Each number is 500 + 25 x the weight over its row's rms, rounded and kept within 0 to 999. Layers, rows and columns count from 0. Numbers have three digits each. The size before them is the row's rms in percent of the matrix's.

# up: layer 2 MLP up, 1024x256, rms 0.0243, rows 876-1023, columns 64-95
# down: layer 2 MLP down (transposed), 1024x256, rms 0.0202, rows 876-1023, columns 64-95
up876 091:458495515492519513497517498510527496514524440528464534479516549527522506518495516506505515486514
down876 093:576519495500528477591500495497507496508481522505502449511475506541495475471542466480454471516499
up877 101:453510459490514477498514539481488429526524442523486558457516522510453454527484486511473458526492
down877 099:507485492519485517503545506504480560546482465515524480505455484511514537459467516530491496474537
up878 096:497508537469526543508491501534519491457503515504506512466493481474510507515511485492473460513495
down878 096:522516494527512537499477545518454517477466510491488501544510499499536509491540484509489468468520
up879 105:482490487450517477486457510510499491481503462514483516525523524488482476485504486508501515518531
down879 107:475485469526502500507455478481464475478526544528534505503468506497517479495486523517454492513523
up880 098:504467506494486499528494508501553466475550488480484568456522501517505473501483554526501491518507
down880 097:554524493514514503482466511502489559504488501450495465461510494514487528503533498531480546477501
up881 086:482492524493481478499472480523505470460496499505482474489508483473489542503503512492487520497484
down881 084:520516446485506485481542506491511527499518468473517500517463507538499519489500495467495515514539
up882 109:518503556559520449530474495483499529545503482493505472525500465518485491499454567527481476495513
down882 112:480463503511506516483545511535490489510499515518490493524440511520514492492551511497491527533482
up883 104:531468499526492531471483501512506507462482483481495530512485493511492474508505491481516508514466
down883 105:526486495451511522474506516484517520483429507478497465513481504517505510514496534514488479506481
up884 101:461528535516522523521493505491514481490510497527548525484493475512517505467506508485476545544524
down884 104:524502497503474464527510548518504470502498459491496516525508500471472522521499496533539453454518
up885 104:486497460504510500493525473501509501522509495501487511501508539493480533496497475499552484492484
down885 101:551526486490493513524512495568479471479503490490496495544487512508491495535494454533483499551539
up886 102:495514532495499473600500520495465498519464507462497460513491498510507512488518477531550510490486
down886 098:493553502497505482493495526513538488495491537506474497471489524498460474517486511462499467526507
up887 100:508557490518500515532519511494496530489514479503482501536479526564487492525493549502525497475485
down887 104:485475513516527487492483464517504517529497491499491532525514484477508445485504474479455528555534
up888 098:540523507497494524567474537519522517488513492515526506493532518472511561459486518504479519512446
down888 100:507502520505482524487525487458502496540510516498458455467480506506470479512461540480512505490494
up889 104:470511500486471456496539473522527487500473475528501525523494489530491503523456510515502543498450
down889 109:482524464501485482541487505470500471469508529424514483471518519506520527485482525478542493498553
up890 096:456519510508519524505494485464488491507484489498491487479510514474500459535536482498542528520525
down890 101:517528485498478501464455485481507475480470540511519505533483520517498508496491486478484499492501
up891 101:535506499486505506486449494476459498510505506521485478492548487516499470478507515540510476503480
down891 100:492445564493510480546510508539523488518489531511505530514520521465466512449491495480464532489503
up892 093:516532483524499492517545513523510500496522454524515530495500515537513512521550497497543515521480
down892 086:530497473500518463520483478561502497480482479503486515488463530514438470476467468519488496471511
up893 103:459489532520483518511480524497500489492499450476500486527547492484494528488524464497529460497481
down893 104:469511522464516492458523480497528492479502498489507487489521459490479520479455466482474465477520
up894 093:487482518539485512512512517520536467472489529495490504468503516508498488513490509500437466520502
down894 101:462522507483483520465486503490491528532499515524515498508468520487513522497497491448530498524470
up895 110:508490515514496515492465474542463509498478502496538506519469469487489478473511481528461490495493
down895 112:437513497505499466457495525581495533528494497512467504486480529496491534486505509522500546520497
up896 093:529516452497516530507490457494496480523523483523513507507511503524504511507534496534493491491552
down896 096:482516464510469484485487532540466549518495476439472514516515516514457521493478470525502507478505
up897 104:465471556531511518523497484493471521481498499500504487506504494503524542484525497499487483485474
down897 106:501526449485493446568494489504506512497534480535514531505493498558462477544516532506497518492532
up898 102:526504508573494510521476517485507495511504523500496482504491508488506492475482440491483480489461
down898 103:497483537521535467516489505507485521493526478511532546506478526481563479483497488487501547521481
up899 095:453500491480484511499520488496504473519526521520502503439495478505481503551547512510479474513529
down899 095:530503519471464527506516523492499527511463511523520523526519480541523490514481490476493499504580
up900 112:496533478476474488503542512486524481466515485520544502519473473534506514457502521513540493482532
down900 110:508460520519532472502512526411481533491491565471454547500528508458573471472506518496490485551448
up901 104:492494496459500482494452516493497480534474472509495511527555547510479507515490485503514496541432
down901 105:490523497532507497550490451499479504499495507509495530462513496502495527534514463464496505523537
up902 111:498458561507501466488463505522530534497472518545536478523499479480511487480486526515506441516472
down902 117:502446521498542504505504495519497520495483506505495502492480481523466482508521466503526518481522
up903 098:515483501485508517526529464505528515502498533553525538514516467503509509487471486494516490498498
down903 107:500482462497551498499467525519485506497519489449505486477505520456522581528530515533522494470471
up904 096:505523522490516479471513462498489480527487511494528481498468497484464490469502488533500515464482
down904 098:501472478533483527507493525504511460527497476488485492483530504486510507523529477462475467527501
up905 095:476477509513512518579483461493504504533513510531509459509518528514511439499510474536492502481457
down905 098:479540476514545538513530495456496527485495525486518496484508494527485526484459503492522537491528
up906 105:530512497511474514521493496551497502484472519508493458486489513475480543489525510518525490492497
down906 096:481516500469549493468505469497514509516498472501472515491501531550537489505484465479497531494534
up907 088:515530469491528505585502498483498509443534529503530480501535489524507512469492499481528496494483
down907 094:477485435525492497524473494486495464465479549516465544494517531510530532491542503516526498506488
up908 108:483499502484492489485505520531505501503498449497501480508479573525491513484537474497509479445524
down908 113:573505495462522461506491468511462522485507490516493551461486474501455458491465475489508540530530
up909 096:534489470488519487509468516444524499497477531483516520490509491513513487513487481507477472496507
down909 097:466532486516540484485531527507499511465533474483497501506499506496513539506514552465504516501515
up910 090:514531539495519478549453481469477474524518541516531448491497524523470509508549518502544528498526
down910 094:470530496531443538508487532504484521487540549495487484522464515470470518511479498454500487529493
up911 111:491541518486504494485510572519498505478514461517468521541505510491505482488495527532486513485491
down911 107:496462510512540472493522473498511490528493479500492496488473487525539494510469492518501504528482
up912 101:494510546513487541532525518520566473506494498503521464462511469527512519493443491545473521534501
down912 099:485498490471545500470468499537449559525506540508475464485523513497457480553502496490518513536480
up913 094:518492513481480506504477489476499487457530500507509471465503443521496493494487514522494469505463
down913 089:475506502457527427486509506483460479535486457505489549547477530492463515502467478518520532495529
up914 105:477433505476505497485441501467487513508502485495518465478530442531503473435536452501515495500516
down914 109:543504507515497503503554489487597491486462530523508524532506533480472500519460493466488475482508
up915 093:512502463520525507490507490496584496486507520506512461528497517520481508527483521494509504521516
down915 091:519505507498517497517469492450460510518505498532527466492475481460481527493505489508502492532454
up916 102:462504489483474534513486474467511516512490515530512512493551500510521526467499520511499505524432
down916 103:457454540521489439483476485487513512487464538507458549491528457528481508523484509494492517477514
up917 110:518473477502515490459508551513509459503504484542483553516524525521501497494520474516527547500556
down917 102:481490505482506478465456537501516492512478503475510484490464483461513507449545470532512456495550
up918 105:485495461532500486526497518472532512479503514514504516500538572502494498478525471509503497485471
down918 103:493503501495499440518526454513479490529534478519534450523485485528499500482529480472469495489514
up919 103:547475464479462516487472512478503489503477496484500524480535462488473488451479517499517548468511
down919 106:472471524495489523486492468451527503511509457475511481507534462464469533498497518517467499485533
up920 103:495514544491500478495522498490548476484523500509503505509493523505480473549493517495546523522501
down920 105:527539493505500455473457498500540557476507475519525471502507472444482525457433486493477524448525
up921 092:525488517527468498508492516527496544494499499518528495484529493498516489468489489496534504500487
down921 098:468508526513576537477496483451517463482471562523481483478448493487481500502516498491488537503514
up922 103:503556506502485516501506504503474537483485436465513499511491468532498522495479529534487474479498
down922 102:445481508469496467501475490497499456510511516522453487508477514464499441457507522443524486491472
up923 102:535529503568462497520496516516548470495510445504513507481530461472455500491487478496474498529543
down923 098:520484518453482513540493528491524550499485534495505493504517513520518517500512493518543510473477
up924 105:534518500486508499490500481467535535504502502556500478491498476506468502463473483512448500469493
down924 111:470529485510479492508521535499493486489520505486512484464512553531476563512491510469535504504486
up925 108:475524514483533507524519519471479539497500532539531480519514504524488440491494481506528515502518
down925 108:469471513521501529506448462487495517494453438490502488488491498483531499508503498511511483486504
up926 107:525536510510477510503522481513499509522514487525515500473475489511468509517513513489534508493518
down926 105:505474480507520488457510520453513501465513521461501467519499447473486561536470478436524495472481
up927 098:514510479469512507508506518497490513487518513526510494505483512512489527499481513501527472542501
down927 098:505530450534484493450533517507502482469517483454471536480511470474508485502496471550472485482499
up928 092:484512465503489513510465498507501478489499498533467509456443516491481514472472510529475471502521
down928 097:519490529442479506474480491487473500517493574506519507465494462549517494549516499474479506489475
up929 091:513463523524498480524479474516556488518486497533497524515536498497523483536488493525473507516545
down929 095:490463491510484509510494490519477494523532463478501522500519502530512499455499523518503496450489
up930 118:496464486499492495537500485545484475514494529502527505467553546518459464513491480504507471501481
down930 110:501499501474490514540504469488507477541497473453537513524532475493500529494537499500512485463527
up931 089:529546497514492491541533526521538530460521566512486482558471524529485515502502497492472519481496
down931 091:474526486496478513505468516510467473494520466533482505479524489468531505498506531485543483523495
up932 092:508536506529521502511503515546497527456532532504505479494524563503467525485498511502495459506510
down932 087:467500475490490456466496523469517480516466462475480573483501515502505464463478530515502480525451
up933 100:533478509513474490490481510486494514446484463507507521477514488490519504436498518537471529495452
down933 104:558513499491495510499501516471497502499528523492479438555452505459521477532552495508501509535508
up934 099:546505524485521509488526501483480506478541491467515481527505510487522497481511461496480470499505
down934 106:518490486507507467493532495500485471528493504489519511502528550493551502531491469456510481515485
up935 094:535533535530469510500525499493509566466489478527533510468486456520459525521507490499490463533506
down935 092:516507505483548544497521499518492465537529518502527527484489527522501502506492494504523542479472
up936 096:482492493485526527513521513496539475508533487510505489532513556528469505503472524490485444497514
down936 101:530494529580519579511481503521496512514491492551482459536521512507515528509545529509483516519559
up937 090:501487470533489491506509537535510514483493457505499495519477511497495482499547487515493477506497
down937 091:502488509456503510516497479507480502513466519561502506484526520495534474502469510505503484531468
up938 100:504498457543512487506506531464505507510486485484500518534457549513505519477504488517512496535489
down938 099:478520522479529462490497534527461512521511540523504512486523503475457488497459505520527510495532
up939 098:459533480462506480486506495505493523512507518496473531507512513513497507511500511496488543500516
down939 095:509512483530489537521488497519558495452516497487506512504505551516533491543536503545500492452454
up940 094:474509526472492454490508457512492483467508490494516532525506434480505514472552449511499564499440
down940 096:503475543491492534495505541461498518524548496537516478519489531448486524531497486508474472551498
up941 104:473496522455509504497485491544522466446466510519488530459543516515475481539485487511497494527514
down941 108:481512483458482511498486543510513490515496494527517481498501448510436490492455470483515484554472
up942 097:529518498518486539520507497528493522488508504542488485484507499507521491512502491496495500513513
down942 101:465550469546503498477492502476544518507485498504523453509519528469542515469493479555523501496465
up943 096:517486491493515511483526540471568488526474494525476547491484541495475451477505510510515526509528
down943 099:485507475543510488531524457481466512489476522493510507526488479484466512451473511490493501473482
up944 100:490480494489507483489498485487497459506520478510480491541526510502526492502511518507507512492477
down944 104:507481493527488509479495540497513510515554487509514491471501528487469551506499492473546482503529
up945 096:525485486509511525513504502509515502487517553534476534524524503520499495500491532503512491497436
down945 093:469455501519481501531502483546530498478495510496532471508460510457479502505502501507455467516525
up946 102:538501488523513496487486472432492498520493528511515487502515496528483457489503524511470516485490
down946 099:485497505470501496510472536551508457495525456487511514488535513474514513482462529458513490482499
up947 098:486494509509489491500523481471516487517523512524470481495520500597486464511499491512540508483501
down947 097:477483512511487528489473533487535506532565499517557472474519472469475477515465470514484482507494
up948 100:468540509528518510516502498500479498498545468546495508474500538515460506440537490510537485524538
down948 102:505487507478499498474488485496493513487475531466494490508464495456502480477502539508464559457511
up949 102:517481490513507507494457498467492464514500446533471499538513465487494512499498460521479495529541
down949 101:506489473526505481473485497512536509505489491494508490507500534512527495505516548518516471503477
up950 113:500526582476494488530519503505490519500506499560517470554480505535542492511536482519480469493436
down950 110:506512477495513499522535469444476491499502493463521523483517486488528570468472486500444482477512
up951 106:530458512520474513505512529553480517521498485544503526476496501526492531487525504575468526481479
down951 097:512548492510505513470496468505472564492522505510491487510465515511531514466482501477546531483508
up952 103:504508503452488482514457490470459542484506499479512505503540480520480475554472497517504467531488
down952 104:513495494477548506483534515493479481507512516489545525490510481461487506489495464478528490469528
up953 093:515502534503496506513498499500535526491499513477510484442509487481441505518461529502455464530529
down953 094:482504505492541511519477460446477513517507499541519482509509502488508509440531486498506469553473
up954 106:514467523524510505513514491467503511517487547482511454509513509502532478506506502519512473484484
down954 109:493475528546536491512510484500494550489501491501500505490455479499481517467511483508468506482470
up955 085:527447488476511483501545518477533483501469512493476504474506503493506510529483497507551484501526
down955 083:459508508495446535489438527509485495483570497520487474481504483454478490523491510518502505460457
up956 106:491504536507481481471505497490530450476543524521512495453493467534495534519522479485485500513536
down956 108:503508533451509501493511466516517486463462506478476477515531525506526494492533503527474529526526
up957 106:523454556484494494489483572462461504500501490505525508497508486536476474446480515510477501459478
down957 107:474508508474506501502471490488580494471498555500516475493536476477519545509485492496538508525510
up958 100:488498520498517522499503543501485527513472440480512514519498460541488480522523459509525541530498
down958 097:515464502451460478505478509528506485500486532489464472499503526472529502480534488475478470490478
up959 089:483508497523492476568467539497503485505497519519492495497545528497519498526501555482474489454478
down959 090:473487500460532507506524538467507489500477497468475528504463497509516486536517486511458491484535
up960 109:497477481475497505533493517491482544510485526518499535505526490501490468508510501491495506515507
down960 106:485494515467567494495489487523503457465514458482474524489525486507515486468500505531507458501525
up961 085:478462505490497505507482502483498475501532489517502483443537501535512493542535512478511535501457
down961 094:546492516499483490484547446479488488454537494495514492538462506505499491507515489515501468495475
up962 096:530483489488487486507520526509500456527509486482490509526518519512514496472560486521442527542525
down962 093:447503522530514531507485506514561546515497531525546492476504449494464536542479494505511475476503
up963 092:518510502494446505481479505465503533472473512467510496551500476491458503481528533513496519496496
down963 091:486490522481485517524476519521504492512488498597502486460514508525515500512473490492521496537517
up964 097:463508486475469502488487526547476522507504512527516480423471520517456477543485500524516502519484
down964 090:534513490529488496549520495455514486473528497536493543572509511537535501537536506491483488481512
up965 096:484534484457433503527496490489472492518483550517511449506508502529478523503511476485503515531506
down965 094:480512499495500461492544511505555535499529487478488526518580449538508469519506469509512480501475
up966 088:530472497504494508482474471451510442467473488523473472460502497493486488499477532504430509519501
down966 076:443522473499490480501522524545510555530532523489540528520487506499499528509530492493564487487501
up967 104:523491520522528465503534500498470548491517481520505489519487546514509506531466535515501502522503
down967 103:501501502492535527496478492507525494475517509488498547501497504501548500490483470550532508505484
up968 100:472467482481496506543487478540520533517497507508487495488533502507519479505497431497461501449515
down968 109:502521462518494543539511537474492442481492496478476534518488498482511519498501474496466474497516
up969 099:516473552466508495491565469529479462480499459534514511490517494497503459512517507535484516516524
down969 098:497551428525480517520511522504486507492507526473529478523496494493488535473518515498514459526492
up970 099:507493474504469501485466483443452542519488528491519462523509441496499449463482505510465496495506
down970 098:493510509475547497538505516524491483530487495537485579513503536519488465518488486503562489455500
up971 105:509513523503471497528491525559485537505552498531510504502496518508483522494501507507508507456508
down971 104:497502510498522497512511479510513533525539513496506510472551475528531559521513491465485505452507
up972 107:501520508527504453516524517507493509538509478504502527553441464488490465509498490483482500510499
down972 106:508497506518531480496458506465482505494521504488516446485512552500518517500500523504524502469528
up973 110:565502497487506507510491547474511506544482496568515498543522534501468460461489461501536498487510
down973 111:474480530488496470500513515471500561503481531497492474510468477487525504426499529492500536467480
up974 089:464522529514518511506456476460557527486485522490489528468538489514512521518476490486458550518463
down974 093:489476483493542491529508518487457524479516494519487489515506492514432458480538519496499490527517
up975 091:453556505537475514518538497489500531474528494490511541437508469449499532485482481506484551482476
down975 092:522489489486502403500478473492473446522517442533478469511491504516473503472537506503519474512481
up976 095:508514509502518530512463510448510510501511473518477481462529494531482474479489504506494546475499
down976 099:439498487497490471490502505505504454494499540499519523503520477454461481476476491463502547483512
up977 105:494497504513493514516507493502521531466553513509515499506531475531492503537521512531524520424483
down977 103:507509496517525525508520485505520535494476466519480513478463494512492511511537509479518496551497
up978 105:469541490433494480512480507486471507504477544522487539524516482567518489457514508501508512537482
down978 108:487477454463505540492466486486518511519545457512480534507489505522496493533509475470484503500509
up979 102:491476497492519453462542519481504480527534485517500479495485514470499502511515507520509469475511
down979 096:480478508486458483514528510503527502517476548540506484493480517538480458483509495466482457475521
up980 100:495500523492488541491489519497469464532510511481558508488466505537483507503482491557493490510487
down980 098:522526488501527502525499506495479502508433538491508517510514506539451491502535465508465555551518
up981 093:515493493512489521512517497507507466412510472509481480518516514496493491516533482523506527461507
down981 082:515498538476517477499503505487493475552523493548534527485452518488509519530454509467502427524504
up982 101:497471477496496489482544494489499509453497557473506468448549527513478502487506516511526475467477
down982 097:494503505499457530486472521485477514522548525482528496496486493523455516493497524525484515497504
up983 105:510496510483459516519519490493537526447517495511511483489509473505491494516509538495450513539508
down983 101:505503472487521502550508506518514495506530494532508504512505441505481484492484490473518486519463
up984 105:480489485501479455522536509505524511503488459514511544467472488485497488476515475496530480508510
down984 102:507490490515519478518496470529476476508522531479484516497499479518464483491506523505488523537477
up985 117:477496522537449501505508562488480474479499490529524486478544503494435518532515493503459557522543
down985 117:460463494496566492499501496493536515525497526497521533509463505530514524484496479510504488539478
up986 109:516461516476507445477512531486495519514485514485505507483477495495508466491434525501517510523478
down986 107:511508513468497488518540457499502485494504513523479451508504497499508521513534505503501496513515
up987 105:526507494516496485505522503487501502492504471451515481477518528502463481519491560489463432501514
down987 101:501514466499488515458484498508487490480515504514518485511484522493521475532486516463521518493464
up988 118:495457513510489490512506521489469535510518513542506516508477496533513483472530491536502514461456
down988 114:501512493507452526453510471529481498485468483461499509484484514455511492470529477494530546514504
up989 107:532529498532478494524503468516476479502508477507519499486508499508500499510540543516525500529511
down989 100:461474500474527488483482493488544503469447510538529518488514490515484500479512465482500460518486
up990 105:493506498507509477528513476485451479470498502505508511512478509437532502511513498521496527495472
down990 099:494485449492487530502476532522515492485478514495462476486554527499444498513534519528499521494518
up991 102:511507495526526514486490465506514488494528511553488468442510515524447499508534505506539518471528
down991 103:512517447523492511530530532480510525528557494493551466532492513523485484493499524505547513511500
up992 104:507484531478427469505474530499505536526472519544488499532480490525454512536530520501504470487473
down992 103:446481460499456515503494501512493470521484488514485495487536482511532484476470452498516534515510
up993 099:447511503512481516479519494539522515500487546451513527533483497510504514510533480517513450474531
down993 099:560477506516474503549494536548508479504512525487489518489457496501496493475479505469462516464515
up994 089:480509531484500508477523545506500484503497472545527503462484473458473499485515512488501509449521
down994 088:510501509490508490560509502468496507485471522491488521519520525534524491487492535478498496482502
up995 088:546479443524530505511480555497488520506570518483541447455524461498512505474522535485491494515507
down995 099:507473468513496520523498489495496516496571501479561512515502530487482529482532513475492425543491
up996 105:507512525495522505527514505491474467514485499524505556547526471482511459437481475500506473497539
down996 105:461480485506459533520470504484522495494522517482492484501491484513437527505528502456468542454483
up997 106:533515529495478462502518484520534525495504498516529466476490483535464464512450499515482468470492
down997 108:491495450526517560524496537482485500527485478485475512497516511501512466512477519481509485488526
up998 123:488529522521466476514467489520478460474507460535488531499526495491476486504456517512476496490486
down998 121:502510493531494473526459505540472549506489466543464531527482527488502495490487493542546451491466
up999 085:480499488487500466492526530491517492530518499456523543507488475495493470515535487500503486524514
down999 088:529512473512524564507480517479455489550522498499512449490512552488509498465525501488479474524525
up1000 098:457525523489494448513470503502512530501487493467490489490499501517475499509554559488463508542528
down1000 099:459487495459492513488535483518493538505408489492542487476523524513496512502502500475463499532478
up1001 098:525493466479498517521511478470488497481485527489501561508530473562520521499531479518484494455500
down1001 097:502512474478523499537482493485502484483465503483479501511528497494498496487504521485499546515486
up1002 108:480518486518471481467492513450587501496496498521502516538472523482508528511493486506470513504488
down1002 107:522519521534493471518499501533489512474475465545512549493482496498497530446524477507500492542435
up1003 112:499496530473425481530497548470487494494491482525506543505520477488492486437481537504487530464503
down1003 109:525503492496499517460486467502515492521489463502512515486493501555486512463507521513490492468515
up1004 089:501511484506517471523463492508508489528478513549529483493489501510528517529499496500521520490522
down1004 090:507479515472508514477492497501478506463511489483494503486476521510502506520504494488481486487449
up1005 101:472528524534475483501471457514537475498524482500516525484487472501497492508526512500526454514529
down1005 107:503519503503505532476462514498475497514533554523509477491471470501539493521509478469510511461485
up1006 092:472491493516514499505477488490473498437493487489490513457500498499461479518447490530487507510501
down1006 090:540520532532505483492555485478539508529468497494514498525486501504531518508492485509524485501510
up1007 100:525469500502498511580488527496474492501496509494500492521549501534549503502527490477489500507504
down1007 105:517533477516474455499552509515538452545492466517526526508487468509442491550503482520504475511477
up1008 094:506471485491481486517500513522500508501486493537502499495506530535515484511512528475480505511493
down1008 099:512494494483526479509532479481524485503513448482524489526450455479509558484474488519465517541498
up1009 096:497518484467511482507454506500460479479516532502501519497477526541507496486511531521546531494481
down1009 098:485507480514510490475497550475519536450475482502501477471514511454481516487480476531489488547502
up1010 091:468493513470498498530506503470482469520521519521490535524526500532531466464522444500529536517498
down1010 092:526462523487465492514509498520530504467507489489497437500460531498500539479518535534485457487478
up1011 102:515526533498500514473502536473510504506493523481487511515493452465470497508446505484460497512512
down1011 099:495479476530498482546497518505481519512504512493480568476514524478558488508528483495543508493487
up1012 122:448456558507490496520472479484526467542512548535497487491528498496504477536497493519479486469532
down1012 119:488531517498537491463519458474494432470495526515480502555467514552553521524483548500517481512491
up1013 104:487563471509497480491511487475549526534496492509489526566464506537505496499476533542530490499506
down1013 097:500481454491495500499494514516532506482502535518509543504512523499534510526481481498524476444492
up1014 091:490458545519513483493491509498559443494504554467505531499518529531503498501476494530488493477518
down1014 091:532519498525517539500477513514440556454529473487499464487521507516500552501545466469499499499497
up1015 098:516517481500476522507500485525512543451501523476499480477498493504471526473458485513501525475465
down1015 102:465467510522486483487483533491473519588533502519492505521497486499527471471510495512522494517524
up1016 113:493507539512522484501516509546471511528500481455505468516491556522486484461514542511480503518495
down1016 106:472530488518496489540541452494523511500470480501549535502470483497522512480519471538478478533474
up1017 103:492516453511494471519526521491509463498492529475488485503480517532481515487543517534502511424514
down1017 097:525460523520496472490504481454525481479444484472504529491519492471519452497479479501523471529498
up1018 101:481493472508508500520486491487489513506495520482505475495495486495506511537526500529477481521524
down1018 107:515536509536514518495534498505504502475479524482495504484522498484498535507506512480462509487487
up1019 100:491491517503486507518503489538513425504505462534508500472547505531515528505512487516474501531503
down1019 101:493484493495530482490532534468492544504501546458490466530434517574447489448486515464538517464528
up1020 093:499508458510476482513551498519477494521499436517506553521508516498495521493497469509534467474525
down1020 089:529505481532535513536458556462533551433486513508488469509493518534499549545500492498496510506478
up1021 106:472493488510524488539508512504472522525497495489492493522535522506521464452504467511506538495436
down1021 108:480488512504504492478506489467488491518518456481522521512511474500519507513479501576513527492528
up1022 102:513515549492457502499490485500484501497535475542532473465499498514484515460510452523482511504534
down1022 107:493538480472480530486523470500480465519471551557475461517511510463478480466439521470494485528501
up1023 112:491505520434516469504529505512513542493509506547481546467521462538532489515481495489522539479524
down1023 107:472499483542530486500490494450494507494509504521483470529530464476457526477523483504535551458534